Weights of a small GPT-style language model, trained from scratch on English Wikipedia.
Size: 9 layers, width 160, 10 heads of 32, MLP 512 SiLU, vocabulary 8192, 6.07M parameters.
Architecture: RMSNorm before each block, learned and rotary positions, no biases in attention or MLP, untied embeddings.
Training: 135M tokens, 5933 steps.
Each number is 128 + 32 x the weight over its row's rms, rounded and kept within 0 to 255. Layers, rows and columns count from 0. Numbers have three digits each. The size before them is the row's rms in percent of the matrix's.

# layer 6 attention query, 320x160, rms 0.24, rows 230-284, columns 80-159
090:159183102167126119133135098121093143160133158127119134146186170144128172081182113152179073112116158146129148173098069120165099118140129133131106136162094146136143167142139158064154100111129142130119131074121115115080134033106164126111167081
086:179101133161140096083104148139172113152139110072139119208078128138124156141119104179104143138195121116097122144152132199153139143114161115162136154134106141160156111171137129100088089153118135124116087107131097078063135125110170151163167109
094:087153088150150129131102164156156093071093123181130064179110188062146197124113148121190099140099140109091180139169092139139108140128118141127127136147127086147118110071136104181116130176163199173128198158142135115193122068087142113139077121
096:088137137126092085101108094112090112163119141109164120148187193065101152111147056116155158070124150158126121091204064176137163098102100141159058155166111158139125120097162197180130117130091114122141136130150110152226124101066126097172169111
093:118120162166144091178093067146106108083177105076156156148138133176074094134163162089174126078102109183109133152135129102062102104110155121094155104083166110172160089208114136167134156109063131136145054136119099113095088125145159128104112148
093:110107123119115112133134105123077127129103127116124114140132073075100114082066097095088131114154129090098057126106172102111097116166155134098139069115111129152128122101113091176074192179157115166128197109142153152120071088117095142182035099
109:152172103099128104118091134091135140083136138170123197185127100113100138177064085135106164140117102134153094129080066120187110145132142161121153093131097097120157129117152125136110120110131148142137198130093083137129127141108087052118120148
095:156097128078127106085115170145030144106122106110070149105169096148143112109097073140137120131165116112161121156100110154134110128136159128082134157123096079143110165143099155178089128172069127131109081129161110089121131080143078127119110135
098:135164107113133116149139150166124117099162064130153138077164139146106145130165152160144064071130146145083184117131207140081117133147178106095192141106152164125096156191135119110072152157131062102152079116118145107074135110103107105151089146
096:093109120122057100107120203116081150146091083151124145118086135144129171133105138119125199163104177073117119141115121080184092099130043093131108115139123138153097073129174100213097143102125131134152180143127172163063123173125110174084130136
084:169150162073143139139158095099140151099136155128135161081185135054135184111088073140070142172110103133159081083094098171139099130109119082121130141137094129127173041160125092173105106114109098166137137114154131178171093139075134184136159094
085:148092084172138123135143151130089143139133103123097151130163140176164109119101189112187125108163147091118156179193186051150147128100151127072126090096132148081106156111075139129173132104128165136154100164115120106126119112221104111184112163
088:105158042149127094103161115089117100138163099100110105111169113177091099164118131055132120056159154116126168139127144073129160124110116102099133141069179078111092157138092184099151189129133194142125083167062135161162143137132068130129143143
094:080175103155149099102093112079134086088168204128142106104169115121102116140090176106144156153162135112109111144093203148125161101194110117111164089124142114112066139082133135099124154096134166166122067090089117147091108173110136129148107132
090:159179159133122066125102117140144174191114169113124114170120080115110128106157101107156077176178138158124097157087090151111126096137180145112084080139120112110198133119157148138097199131130146102122131076180117121129129181136097063146113101
096:117201131137125156079138099090087156135175137142129095194123101135098098152117138122128155170119170145135136091158114075176152102147173163173090135114126176183127130088159142083146151102165131175127111123144172106118120163125117120130187146
102:133085141181149161109074155164188156084109124130110074173091174095076083116138136067146163133127098136137098156136123095182127132098215172119127121092109157165110154136111147087098148093130127114176140158111087143120138162152113121132158126
085:113126152176152154115118116098132180152126160159108129139158167140121098115153160106099223183171145142160091129220134156132112149117203119083092155119112160112170116135126121114096138088118152095141159143187110148139137162137135097142162193
097:123116139117116099144124139132135167134159135121184155162147146096138190138101124127105132109147109095093077103101106117138098131108087115099065125105176188131121111158088105179101161080137179094118114084166147097168101109120169133126123122
093:101121145111124122154124130088091089094125127070108164134149161107136182141066105128153118147063133161112139090166165099107126085101099090147099167128168204099095109120085125179155153113102172136166110141117174110148128073057179135172126131
093:126086099201111148137105133159145127070155087152152074109155081174140126124122099126132148131076136135176075070101139171113124113108109070125117162105128092116131082082103178067124133141083139110135038136155127165136082116107160115115118111
097:153111149179116152198155209170087038133137110188105129131187120076159121119088164160165132116084166166106182132161121134100137119115097074162181127130100134106097139157147098083146112129116116110104155146106119037162176132119082126075149108
101:138119172131109147152130127214105114144153143106075107149153125131156184128092079141048117147137059155131110116176132111105067145100140134092164167197162130179169158107149127131117059116158140105105115121075131196094146102101121134177121127
097:105130164140155153108126181122216162138061157156130073122095141059159133180081120100125108125126166137169095123070061130142153130169131078146150107140131120167089150116115152151145120092103157140119109087167136136139102180150113118116130118
100:125090150133140115192101153047155160131167127100123181117110133157160095110170098138077138099143088108113142204157115143092150129136188132143093074092058159146040053147166117067171092151122144162066104152120108157155153151125063153132104119
106:187147078121148180170157118078112075152125166092073162139175096126166111096079090123100133142079147173103117094192134122139116166058121185153154094106127132109122125083134105100100098137213156086124146137141101118202120112140099100114100085
067:160146113101123118105123111128088138136130122159143225081131024127072151154128124158114122185122128117205078139122137116139133116095184137159152080094140152071158163085151137165097190132162088110220177139124154136144124135113091145113135081
070:139158166178133107148128112127126109121119106119103124171166162170174133122186119145080135084091088149035214128136121123140145118136109120127120137148143098177170113199142170108165045104117137149097067135125090091080159084044164139165126091
079:129137134115153155101136178153127099119128103154162074114065085081101106122116119128122188203132120117154110072132089116142131122067187151176135122119143133076146127056121093140107225106144155098172170099140151137122087172147078083124107100
088:122092173141130148106146143107094137108127124150159118134063072123116097142164138130068194193157089071174103121109079104143128083064155126119115093161108150087162107093160074117142209087122188089137220114142139116131103144156058101093105137
101:135167109105114119148118118130137127154124106067078176149154141122109137137135111147152088079085162192070179169144180144094160160167080126131122167132154096163109135161099194150142095170098062132125102138138121117139163151100185149152160095
088:141136141155134150123123069107142104159105168129087101181163112073145077073130144149047185143129054141078107186132055139183116144139112163211148079126073082162163095149106136091140084108098139179124118116137073095160130142168114107118103129
106:082094136145089101073139097087116142128094145111103111124123122167126146115172117120086152110129057099091145118137114128160110162133147126123065117132052191229169113182119103210121098112106071137167134140167120123127106106111150154181109133
135:147093153146091096099123097163087120175136165154089068169107143120117125109116086163155120092151108082138130147151042132125122140117152125123120124156136164156096127157090128151223106113122116125170126112130164138143126168102145159212169243
111:189138125139146116136168157165110082132070138158108131098116120112163119108146156148162190120119114140161067150044136129084113128150115103091112164116100152189129105200153143167088127147111147135110183156121143101156156100100116142130151102
130:148072167177118174115121131142155101077162193157099127144113129176147152094175121136085127156149135098139170130193179138114098107126139093097094080109090129150153083183033111104110048160086171110115164130130117157093126116111140131148081148
125:150165141127114093121167067108134095157142109148147128155144086130092029110154123187105077222087147106069176120145178130179143070091115149144147134133086071084099098126057160178092195142139147108194123123171099079174113134154129155134146109
124:109159092124112119112131102131159110105110172122181096116115119155138161124151125139130176138194088152169147181125089152126134117114118195116124153085067122190133185180124154114152083133213158180075149100132148123157133078137100119125124161
125:109147110068106197119090147173138148207134124193076153164138031105093101120146167150121160142135162155143121120122135067095131145119150141118194138058184120129110128166181125134091136129127109174103069111102173070128154116102134126151148093
125:077162095149117112117091118146162115102085164088150166134107067135111069092138084165074187108159148131105126161127178132129100125148105132164110120114111173117141186101134106167120114152097151145086063055153119084141187097136142130153112145
131:042138090150150120161150148114177109151116108085161125112148076152143140123148081150120158129181162120135110068109100140109126127158118154173171071174116174152125127121123155186163092161145146115106134095118106149117118117113130113168181134
128:112129091085146197122148169085081155153168084162106133074164112112085152114125122118125122093079154131141132087088132135152107115136033168088190090123130135114108143105196090133062141118115110111120096132137125176189105067087087144127128129
052:081080101116142104126135070092113125133168123121111137085137191056161087157101135099178090091137132118164078145167134130134084140129157109064082097112099184192121126089156083094165195163132152104087102089166157170120109121133109146114126143
071:161153101117106170087105204136123104081127110143170098100133063120077138129073104146129133170094163146139101072128113089096167118086145109199142153100153120043150155063127092168104182125136132117152156117130126102090105162119089123125121107
065:096161118111152160197160098169120159188145128110119117105088172070165157146091137096156113151147092120182081103101080138142099119146153137113151114129127127096105180099138133089052168146176131141122151120128087137180067148165085139115098152
079:116154104126159145138156125177123157102139139146169102054104154077049137176069129134167135123148099133148078076168224134111156101157123146083154105092117154077113125086101098121071196101137137124176177140142136170142080110133101114125128143
077:076104160175173096089122161126108138132091097085123115168133133189131141157176111115085104145167116174124194114140154093112169148096150151062140166190148164186147078115122170174145080175118124144100051156126121136104132096111129129136164073
080:186153132133102161101146074158140091163141136115110174148114129114142135123134144129168125142089148074148165149158166166092188154156084124139140080140170123183107144197127145153143039142133082150092144165158196154150175131111158147175170125
107:125074136194124117141169129113086115083139138120156103098129123146143103125174152138113200148170085128148068061082095076156066123109152162090083111137067158086146075121122053138106156094093158110148118140114136130123107081113071055074085121
126:133116134162138195177133123149150163163110080116109151150105119156193124095172169187149145126121158146114108145151136101121133150090140120098136146067146157137147121138136178092130110101178086160089066128172125119111124171149190112113189097
139:174103121156192163109093121141125129145122127131112149124140092128097110115057095159091131104186186136173146084129165083126144166178171151100150086134118104087158110117072219106105102135143132175171097083162139110093068181181088125094101164
123:154087161115117091160120132117172131103132090149155154145076172115081121173099150096144112106090099168142114153161163113133114128089146127129131191165151077147122181123132094161032080148157092146101103117082128109030107132126122081093135129
116:130075165181083151119124106120094095109099126121154156143063114199178112135116159125131107174120072154173149063079107135123172092117057125128118105077153199105149185183106138154164122097087177123133105131116113143135098176091119126112173095
120:147137122125164151186135114162191084112150143108125137141127148075145093147119165161154080183092199152120163202143188144132107050121121102128157113094142101099141113129121146131109138150142133190099140125090105172142133192141101140167178148
124:086101112108122173098150202120139096142151118147116096043157174140195164103107163114091194132135116078122116167184161112178126123084121121111129093079126094149121195116119114197156128120109189177124135099169126110188083146157104191109139159
# layer 6 attention key, 320x160, rms 0.241, rows 230-283, columns 80-159
100:104094093136145158128101119054135171157138193136150162134146159139102170115159166139126122072110111143161193096204152170119140075103142108180087106153094105109110201118121078128195106143110079128130087167121107155140084134101161163109075142
085:107105077114188152101140148066104136092083107133131089102161164154093133117126139111087092098152079140155124134117139082109160136184093161158137124193102166120087113103110168058113079119177151088069104155146115171117117120147223141075130160
096:124151100070131107092184118105114118139137114101108123096194144108150123111070147094128123144089098118159102123128200111199149146149090178115151092134137132129108084131164109137152127083169127113151185132133049137103108189143143199107126158
094:165122084155122145139178163104110139062149187128114131088103121134159117076133152093137081088113121135081125172112130127116153182160148111122123041116163146128115138163139131114172123102122086091157104101153121071111111192134144161181112124
092:174102149128136173187134111139119088149124149152111070106076143187068189083178138143114110135138124111078111169141110114141085180110152182077153124131137118107114117115090153116144096183125102128108157162148143145112150105115158112072146115
095:126167065101082206098159137079149177170159090070094192101096146170153175114174135104109108157112108139124126104099125123165077177050114143163177117083130118143119095133147131061117157163154125117139115068082100097137129079102140081080170059
098:107105114137073149078147136088128105138143196138168069120130123093142105081172115141119125052106116134092177137080123119119101096127156088160093136160102098150135112136163126070161140073122145158083061099092162105139135138056130190073148132
101:116147177190116124089148117113129103096098064133099160152073113108167116122123141149158167143102104128071121122110121080124113179164109145180054172091100174119102124152139061109137074134211162107125149140095150174142146164132110161104142089
099:114069111142124183084149128146136110124090126176145133142116125094215120145091091138092119145149137097089047125111155065098117148202069115096153137121102150139149128149184124164145139089113129149099175171138092077133170097145072154134135151
099:136199069152124119129118106177207110075110145143160076091077129116087143107121176149095075112123110057121100121144108152153112135144186175126169191109140148164141158093165145161144132142125080175173105084142101082188184094089108086157140164
079:115127095167104159142095099137113092137152191138136116104196113096112131179120104100171140141159123136056112092133140171085135094094187127144120117132129097120095105112172120113147104184124108117117102131097163177082168085072083135142141161
083:139109158140138152153101178165118179109084093074092106137185146108141149154191106101113111148123134125129146132070065096165118158143115092129111123154092134130138079107137149171101128204080148071172116124161136170113140109133140123154164181
087:131137102167101084165144130144124133100101103136156166121156133152122152116147150178115093097125088202190120077139168087159138159145074093113093123131118148168124178110100110149116122071146099073098159149129143170150147119123135061080120107
096:160143129088050152119096175119117169156140153118140138122144139110056137087122143133144160147167085101079116125133138131150124126101104183144062138116140147145123082093182120113068096150149116131093177134178106123190116100141146174065144052
103:071163104092168153115096110072128121162179103152081179122135062151114139171130169113093099120161127098129211139116116157100148042163117057144127167127142107087099149129122173119156086069159123147098145161100167119076126164102157142162114137
089:096105129172148124140090149139126084117127140125102138105220126171090101102067175043160134171164092147148087142073141108162114084099134185089107104160159158032130171152101113186110079105151121132131044177093130103139114117112157171122115077
103:160129077126153131135101082123139071145124104211150136093107114120136144147132131132085122131162133133119154115159121122157171149100126158175143132133111161123122168177095150106120069118139126114112132153069154192131113166155136132104074151
112:130151088165103082153096164071162163118147134198139176129151139109079115143137122116082124080142069127151167137128159132107093107127130160127116166146167101082139142143122094089100129154178113124132069123078053159103114114076149148130120114
094:149119141088089155089111164103200137164124124117115134141098094071071081110120114161092103140148123168082117139151098144125150170176131158165153132085141147175134133185078100048069171144156153172120091118100114169138131160095183136180160186
094:139087105108133140154135152131118166128027079089123124154111104086081154139115104122134119148100101085075104130151182152135127121134147159125118141127088138142110126149196156165082120185133106047108118105163076125116145159114112168105141140
091:111064137122121101194110112122153139091144091118129160140096161079097111148181178143088095104133107092090118150138166101144133121079180139086158126144137215114114170150128135145116156125128098078165102156147167093052158105141077151133106132
106:164157147074093075070059094085108175136133188064189077070099133149149081073142157116144134116073069104137104162116114122122065151197094166158108153099146112155144125153133158112124118105099106140149133157166098117156120138156179164183089172
093:142186136086140101102101127124090126115136087151194136090126124126087163146152153093189110107152157184175106075178112133149110100091174113142122124112166091177079161179058122164113100170081109109104141156142117090083160141122120143074081074
106:127076110143129110130150092115150152085162187078146131130185113152114134184145157187084085095129051128118141094116109187136123114117158099147044114159139114099161132099135172132111154122101121075153145131067085117116098127134145170112094110
097:114096204143139131127142121157184182147130111148130144075101163090153167086141066157133122148134157131112126061140161147083114134082120091165112129168131173146142186074137111117070114089080113104164071177079102136182101092093237075132102184
098:133165192101127109066165144185097228153130092127108104088139109126142111069170137074131185130117102171107202177095098169140130153113137066137156136132129138103131111140124108056107134134138177134103096143153111078125120096117091137146120117
056:095119169179124135127114125162182094161146159142133083184068163118143166112139114116108090083139130132063202068093165137122148205168047137119115171156146104174154129129140131120159073078114164082096105152184145117122140102145165104151111136
069:065137121166095112139118134179107139094140152105085073175187203120160173147113139121070156075146138102108100106134133147128143131158118143078105171159146136120152040108098190155153111109162148125092141158168123150108147139152141122091149116
070:181100103086129167138107108118119094182103141115128172105150105166098127120106106117148082170084150166150137128172139086141137134138149136151147117110154121076096137143129096163067148121117094157153066078086125151124162159100069146150168123
087:194158135164101217158091140091151075167129204188116137136111157136080140061098175128135142160099150136148130147144125140121120121106127099191128139108143069123084137101140144121109043117142133175151059114122136123139117169106156136130114171
084:147098116133115113108175106181163214059127045071117150108148122094219147182167096180127135084109122127091125155111121166173087174164136099119140119135135115184155127189117105135139122159071152081146145096150182099114161069158122114154114084
103:037139177151115084131128128154030145138152136130113143123122158146156117153092103134129124133114140159125090130112141152101093070152083144131087118132110133088124119054162142091195141066145156114090102183125090077115104142133115111077104129
121:166109139144142146122070106094123092192103177169152126149088086079072133103160171115136115190157094091133154105175093160186155123071153126131113140121067143159150114078153157159143097147141138166158106065098149118118167199122159173144200133
133:154150173156175136082115104119134165078160142127176143123143142118176165092115079132151147145173079126113135112133102115144124145171146104106105108208136120156160100182100142165164077178100161136150123139131132166145127076145167120162078137
135:081147140133143133170157143120119074127116198149149092136110129119159158095155117101138203092110108184144135137125100083086156112109109110104126129101120095169138129188139115154181149136160151171137198148113137081119103106107119139130136074
136:114120119169092148129148074114128116095158137181129123205145108155127152071100089091121066111107084084078183101147157120157123164157202061108107150164112113178161132126011120108128114144143166110192115171118138127077067154075088110149068127
126:149108076171118131180171137161053092141156111117148157156132112110094111148146115100095099150105141127129133122132145122241102136085110096154149103129176123102108058074098152139089194117156164102177089190137119115125111143113163136096087108
130:114157094132137144075148136135133137174082130086110112041176090123116125112191145138155159097155103154160122155079120165129115144127136180108170168125095156203048121153158156156152075135158117136125148113116146118138133130111125124154061116
131:085173085075125195130071138181055131161165067143181129124163116093071086121126151139187171108117140151089153185145178122119156151108137150143203113122182163134105133127147130156119146101155142194136129111129159136106152145124139085142200138
125:066109133146155166098146135101111084117099091093145147166130159166107105058129107164153152047147146125126089117102139092209176140133094137179157142121098187102138161081135141124144146125088134148076123055163121067119162140041173158171123099
128:070118088110171144157084151148143104150103117125103113128119059168120112102139053164155172127182122128115122083111158128080130138119071141146153085115047147145141167182118159164192120194175127138107124101131124166116163204176148127142112109
129:115153141021156147115184138122116152085188155203109162084097107179105163124185127082096158140075156127157108123153125178102126160125102128150184115144110150126095119081157135119069135114088091089088118089110136136150129071123150140140129174
056:178121124099122081166100148145124151144085115102107188087137068150091168130139157149140124221111135120172125177145128142180165115121149105186178098076109163162155151134157121080132162141160135098142174176082123104109118109184167101101120123
065:108114193172111064166161111155115155181138136087116125209106170120162173146181104136105124155145080084075181111108163055132151147177114144091117111153147146191151113130176162094130063119111119153083122167150136136106104101147172170150097100
089:185111146099136186139132149058173094106161165212164087099132087120100087082061164070170151159125098148191125096165128095077118129053142093145129157141128127110107141114129102134107192105102147127175103095108179153108118164116108109143167147
078:092107134196150150111133155103142094102162086185095083123158060091116134074140106108130136161175113130128162174114107110083163109061159136194105157115080155116121144186141135067179182119145171138117155134162137139157077116156148138113148071
084:184073092098094157053153156143151108143085141215170166098087108101076088132159122123115100160097101113136121145151113117133100147114139106165149082185154085069152132055132095135095098139117073153167111119138159117101161165102116133111148104
108:114161152127128078182129088184162160140154142042056143159174161144200124155121098154088102127075151131071149155148120167150148147124144116108144151093090116198169130224092134123101091182138078128126136174110090104172147106132148118174142158
124:080096151180129130085168176092113117126148144147227078130125112161149154085186102076142161130164016132188114097119117109149118120105155149077118117132120170115086121090130127155116050105095144121131063114114183125121088122133166174173136122
125:135133182118157171144098114135123102125147124105135111197154113129138088081129089094077153152085136176080148141106070184150142119134179103179077197118115095149136071175090130160128099132077113154110115110136147106113161144155156185149202140
122:132158181069190198113096174212097127121096118131071123092155152142174105121069137120130118105128211185144121103109193153153111113162135111100155129148103101116127142151113153165085105163123136140153190118140098164088089174150098126115101188
121:119117178089144091131084137142159129150179107146079173141110148076112158073060150155087165115062148084178171122148119164107168097080156111078157181123164070074106088185162153083051155111210120154119145131093117166195124096084141107127103124
121:152079131123122135111132107145163174126106161148148105144091153133112129163118144111122148079099095121132125093141097123132161205199142114165183150091156142090165140135129167161093139131097190099129142132133095090072131186123135146133095126
128:141153114104136153119125105204188058125163095161136175178149146125179060152179123163111105109071180148136122119131177143146128132126123091076190075103147148101118123175104130120083130169147103164138118178079103182155177176130123174093119139
# layer 6 attention value, 320x160, rms 0.25, rows 224-255, columns 80-159
097:133144155147096112132135116133166067158081092103166055078129099095157142108097140143084213094066097138109174153079115107097111099096112090173162108073072087106108137074082159122117115123085139128074159172100087085145136100128155174191097157
115:110134108126184072141070122115093036191167187152163056129173094121108155100105163160097078195136108160152129122122085149155073121136119086111121140087138164110156140092104143098118100145125082109082175126114121090125128139095122092119187107
111:080111097147174097156113143084149126116110123083136130129088155176101105169196102113143150139110124117163127164108148197137127097108133149084128150095111082132066097085197173116105095176144112135161119130165136105129146143139146107155127099
108:193161200129123155093093128142109149089112100160149126157135114116097156136189078150211108122124212109086148120107103140103150118096147077137130129077118101152156134169129171123155097102139082136140094157183160126111113109140164166094077177
112:109135108167177184132122124154104132131092153156121108162180211168146118147121128171123132168116132100209100128150148086128162170087124166121162142106119098073137142140123088114126097174119110164127128109171126159102151092082073081090149136
114:148112102109120166140113092111128082163139069141112138144128159118157155092158145122135103134099156120069178137067120106167117087134135181072150102108183094123100150150107160182164110192084113084157127160134124126193076160157155120182064089
107:143149076170137131101076165102123167126159179116131091093153156178168115123051143130141118146091148171114159180110133082134083071099077108141151197141144096127156116097048121136126146168180102128134143182117072128157102143101150073108100144
113:092127080164155097101146137139145144129139066116085176145104082148163139177116103154198132149100104170145167110147138186156168115102143143137141141126091126153144148124171130095140096185062179123132170160153104179097153118052200117131136194
109:080122132150144171158152116138098181131090149144156146153168162142168086089099121114152111116138092167105100101130103150146104163130099122057097100145119063137095124102150174086140122154153167098115079090142110108176165130146177150158128147
102:101111141201105118132118157150118088074177076141109154128111128211108165199131173171094139144116137079150145151196108171133119090155145194103112161109132149159136139119137194188099121130145163144085177121152146137056126128123095172091125122
099:182143068137112162189089099150149124186084140122114090111154118113160120080194126165111119115106136128177136117123122160155121098121116125113081116162132138143165145099158114172131171119128132094175148144108144146171102083155125160168149172
107:110096136106166131112119145120125184198089113183166130101115128116153125161084139132154071146072155117113094146166162089131086174152121174075089175080170112112136118089158139126114097118155122154127167192182043108182127141099143165160130138
109:120122152108127166089223153138145189087152113177056104138111119094090154100107129168076156154092100164132101094190118146160168187104130127174087184123091161089135109121153131115090117132163124158119163113115129154103190121143102121104193151
115:126166134100096133169138175090165130082142103091117110158070103106108108155049149141093178139132139090132126117032156180105108107157108145138142130157117142126088060123077106168095060152129148166095160153159166121154083143132182104112150119
110:153119147119134222112158096123125125152169051124083087098127128099159110125106095110159112163098110178107169072085129080088131167100176108107120128085153152122162138112111132089159138147112155137108117121074128194141176112125157109120126130
108:158135160114083178148154139136120083063084167116116135154134163099092101072090195139109126130130090125065164084123083155090068147112125163148175084135107173135155108098169113209078074141134102083086137143122138084126123155130155180085106047
115:222151078100115165082064180122040119146084074113102145140171151142166143075090156100129144088140100187115141109100088150141108125091119124134112148108135096147108104081104175152081121178118168126087103109161131085176173113109126115111140104
100:093107107173175204146155112158145105089128102115117122140110129100139127114111135133111126151148133115105207124091105120116153113134123144167125148082100101141058125131148170199121124139136204138136124121147182130174078114154088138115176187
116:070079143128138109134095095060190071106190167140197084115159125129119104143169067170114136085165179068074035147148152093135091072130126090139119126098140153144113122111120131100122137103129089092126081095112147093128082153114126117106079147
113:091139131148126107141174117115111116181196122108085081081131141138145127183186112137132163100099134122157137060145186120143134111134144107095175190136080166095161206173153102113114094079154201150160128185154125110145191132098138058212115169
104:131106114133097182103133174097123102115129121131118110132084117138153133114136118132183138087163143112115180096126147082132145089089175066138165163113091045127120124125138122168094103102081080153102113133157115170114128142156062129203127071
104:069163172073066156117121144114062047155097131124113118136136143117093113074156122090128095151138103130161127194163100107125125082116130093133123109175180125145114105138171094123136106198080062147154091174169116119124122158056104058138176143
110:180114083132081128112114136083139108146148084153128090145135071103195116076159135136088179117140107097100150050145072113103119138094157094194125130171187128177100142117172143087124151162145141143187130072133135135071125071096177195155135094
102:069134074131141109105171155169173143184113136153140157126153117067129147132101118114087147085175113133132141156183177084096143164130133129137157149127161085091195093165106123099116128137077111120109081143160080152179118132058208132075077092
112:108094136127139101119224134121172145144149060144190207127119144126131147116174127102113140098163201141135144177161135122145140152167151085086129104110042156134131151113118113090170126159085162112148117115167175188116176194105113127096178169
106:108118139127120084065076171070147131102160154140080098135156206055122135137136093178109143128197144130178108173146126120175088146072130110115141122156119189149119090116098117135087101158156136105148174192110121123085123166195121103082122100
098:096081120133103135143141159116108080105120100115102143113127148148131116123147142110139112167159132153140046070150155122147093161187121114226088099105113131115157136066141140134157063130099142156110170128171165093148140090113103097078124154
105:096143063177103130125128122164122131118113173141132115133149161113111104109080104130147125152151120124057102162120054043147130110114121075140124119130087138157151099094186116066047116161125144146131188129117149121169117152035138147134108113
102:130094137158107088096157184135199124090184106114128136152119137130146112148101125135141163214135159125112167146172139110145119098119123134112140157093074129126120153140119119055107089068099117125190091132163198155076110196146143049108128090
117:134145103130159160069114097140073128108105187102148118110188120149112098117158123088172122156067161094215156084100192124132140099154084117126086094171116105148119124177143131150101150146163165060155079077206112073149127158133150134151102103
105:087131048142150150089152111171136188094105076139094144112181160066158153089167143124110128097055123152148164089151123093119125143113179086147140108114190136125088107151093104072132101107146170084093190158055151139129142113085182140141165145
113:160115150150118125142131131166120111166111086139075196125114102140175156183101126086149095157093120131123132131142187124137172143105177119177152097118088115116123059136146157092106116149129186077153164131105116067124178107064120124149083083
# layer 6 attention output (transposed), 320x160, rms 0.169, rows 224-255, columns 80-159
113:150163102085124119122129156128113106101093141112103097129122103140151136152070080076098235106155114114129083089175148068166139088115103159103081155054137165107148241080088134172128134084146172108086162141131110086133127155148120119144069122
124:171073116155132094157132104126143115091106182137146089111099153130137100154145189148140044154120073144154105113078162112176108121119086106115208107097165131126107105076101137137086160103147124107139133119127173106164116154141144090119098099
121:105150118096169157212122100145139138131118107121160151154036074164106120183136161109053128170118143088131109090150157125110148153151182146095139114082075150108088124110151100144114149147089183138148113194128126154083124183152128127168085126
114:138174165112131103079119135114114094120202084109159085150132068149205142164159085136164152148125175068110143140146128120148098078123161140104134104099121129144119097200042100090146100129109061110141143146112152134081146127155111122086138144
114:087117102174139156177121103123128081109100121167062159165183128139113105157125098176054138166074088113146153178121165065141102149106130134166136165089129112062146158131153134094133145168137179119165159155086147164138093170126107094090170117
118:085139091108164150135127112112124152127156154141168116190131101124188122123138132144156169144101142098086104154160088119074062129104117126130100130149140211148090123125159151189168131144136178114118112129101122141149160115116157124135151146
111:135105100090092108090134088164122110096203161160099102175133134146119127161111146133144041149106112128073129167112144115161117133061107092097121164080148107133156144156090138119160158135141145092153120195088102071130075139109112150113088146
117:121167112117097126153112088138172109136160062103156140120136128148080168162099086133136150167088127133125205117160138153143174202148112152114152108109120167183153142154133096151103131154079187189126121114086183148114131183103094185114133077
116:119159110117121181089114071129156163189107158018127184119117147131132130145169155140113159161163133156098145147141133183145204165123221089141088138142123154081098110117102150098214119110154132128082088077115104130173138165155135123170121124
110:138118152197118197171141080153110097146103137141228103168125177177154166066187158119103122095105110110126184161087137150127140132129113112089088144136119119179137102202110116171102114118140144166197148160122119127127087171091133185120143177
099:109132110146163136141147123126152177163119115071067121075121144129117097133108121124177150093137153139140132137094107216143101057142103145086080228119122145064131170119146174150161122107065094084113143131130149130135138073141120125130126115
109:139129093069144057159094138099171109139120102151191185161135129109122172164128147078065114137074150087109112179135173098195136147106092151155115162088107097117120170134120128182126147096132181170132136193097124133175153139080180145081140100
109:108121129158100162181127112148241094091135078133109085097128181142158134136133110155089178134083086125184139112110141106152153140096121112078172138122105115101077101147161101133075067142135131116151132114116158205165113113146139121137139097
122:150121151089149134134169142069160095075136121123137151142125087109133113105138056125070111133121126072128158155082133161124118164155116145144137088188168144068131175124158097111153091139129157113110165111104071155115094152125124170083081148
122:167172082155128172167171106158121142121152088143079128163183147116082136107132123080167179147064126093106179152099107089107097111091095083096151130112156110107097103208171118118104175095082070166150084113106190147185144111152172173169187176
103:095131146070148149126147187188124080087111135120088143129177162102082097080186154159112163123148049159157116070142110197154088135121083106156189125165092132104109145079160104161127125148145120108130146083105117086100170104178076112130101125
120:158167073087121104078113142112105122133141139177134115098121087085110151140160129142138133128183058074066099137147165112157094122146177152102103181147193079091108171134184107113100046093155095162169100077103144155177097087104079128150114156
114:068154141155192189134178163126176111140117107100092136165136110140080147070112138143127117152150112105173185186139130093148110160150132163052117139128151080147147160100171137157130087116162155158161186116133110155146091149109147194104147159
114:089114170127112145107092137136108164124148152148150089173134126124237135114093140123139079153159174129074095086132157076118133138160143090142103143169104155157173131142037162165112161172084170130131122145121159151081087157087172136153097151
115:133090162138128118102122113175135136106153113131165093146123133077109141140119104106140147143035163124142127098168115142166149174109103116098074150166101165126121130139099077085088115133091128111118157162135112135125152071147109142133122108
104:098144139110092126137087156121187124124134104103179153198126096124160109120128104169162165143087116101102101130161139097106175108155111134145133074138150107119174134103127132147117109130130118115168070138148158126167164091134110134175120138
107:088091126095181096177191158137141104122098189152166130095093130089081129153051150129207055133173100087134128159114186144070125109159106073111114089118091115154123111131111115140137135115108061146141108142109074094135138156132135084130108147
120:158152112123115112050129145100158137097104139117116074122118158135181145133116158129137235070160065131111087093129107082140194112158131156123173107139171097183151144119147108222130105117117147102142114078146148128137119061134175108165115104
112:044170117075114062119100097063078134134092091141139146122166145109140154168086102070161141106136186144113136123183154101116157136141109180130133164069130147095121161116122150134148116140100145153109084131122146145117155088121116130147171155
127:104178150194144128134131116148183079127141105142148134157133124203136123109210115112116098185161147109104107152088151077153129133154120114136088086152095182128185161148160129122108068114127101138108151106098171154054200171113211170132170144
119:141087167111150107098100107083128100120126187155070133076096135103172161104139194144179100103110112102122121184138166203101151131133115127137149106146090182125141134129132200115137107178138098098100132138097076110093136140126134137191090157
098:109108129172129122179131133149103122097119079110120189052157087167137105086168094138122157125143133082111123100102128129162092115133183074124117108094079088072136114080145111152115168134069112171132115098125138110156116101157089084136129163
113:080086100072130119070095144115124115142068180121144125085109127159033176108198133186143075124173071163064112125084107078186147131123123093151181077142122165147129109142093132156129157168063132128152140108101112068148125114114078108123117132
109:090116139155171112163110149076132093169185139137105155161132140144146146158146149121139120190091126115103139115111161132134133115085097091148143118137122100194174097161114121107152081116133150183123096148087149100060094143124119123082131082
124:089134071094164134098136141133084106096120173136094129152142107136115108124097101115120137100160163139120107072142189147096091111087098146094146118107087134113129158100131154092059175168181179120124160137132102119135105079171094099090120146
112:095123102115077083178145127162081132147137045093085065125131163129161164089116180143156153119092067138095129105116131113134154093088121105176113116122225115150171150127143097059093115153178158096103142172114149148155121067136130101104158102
121:190141090121129120111151109109150148132144069144128129104154087139119132171125123065158142159140133132136094096136122154089121148099149107093161145113102117073112139131161077081067183134135162173168137144152161123155162086091073128114109112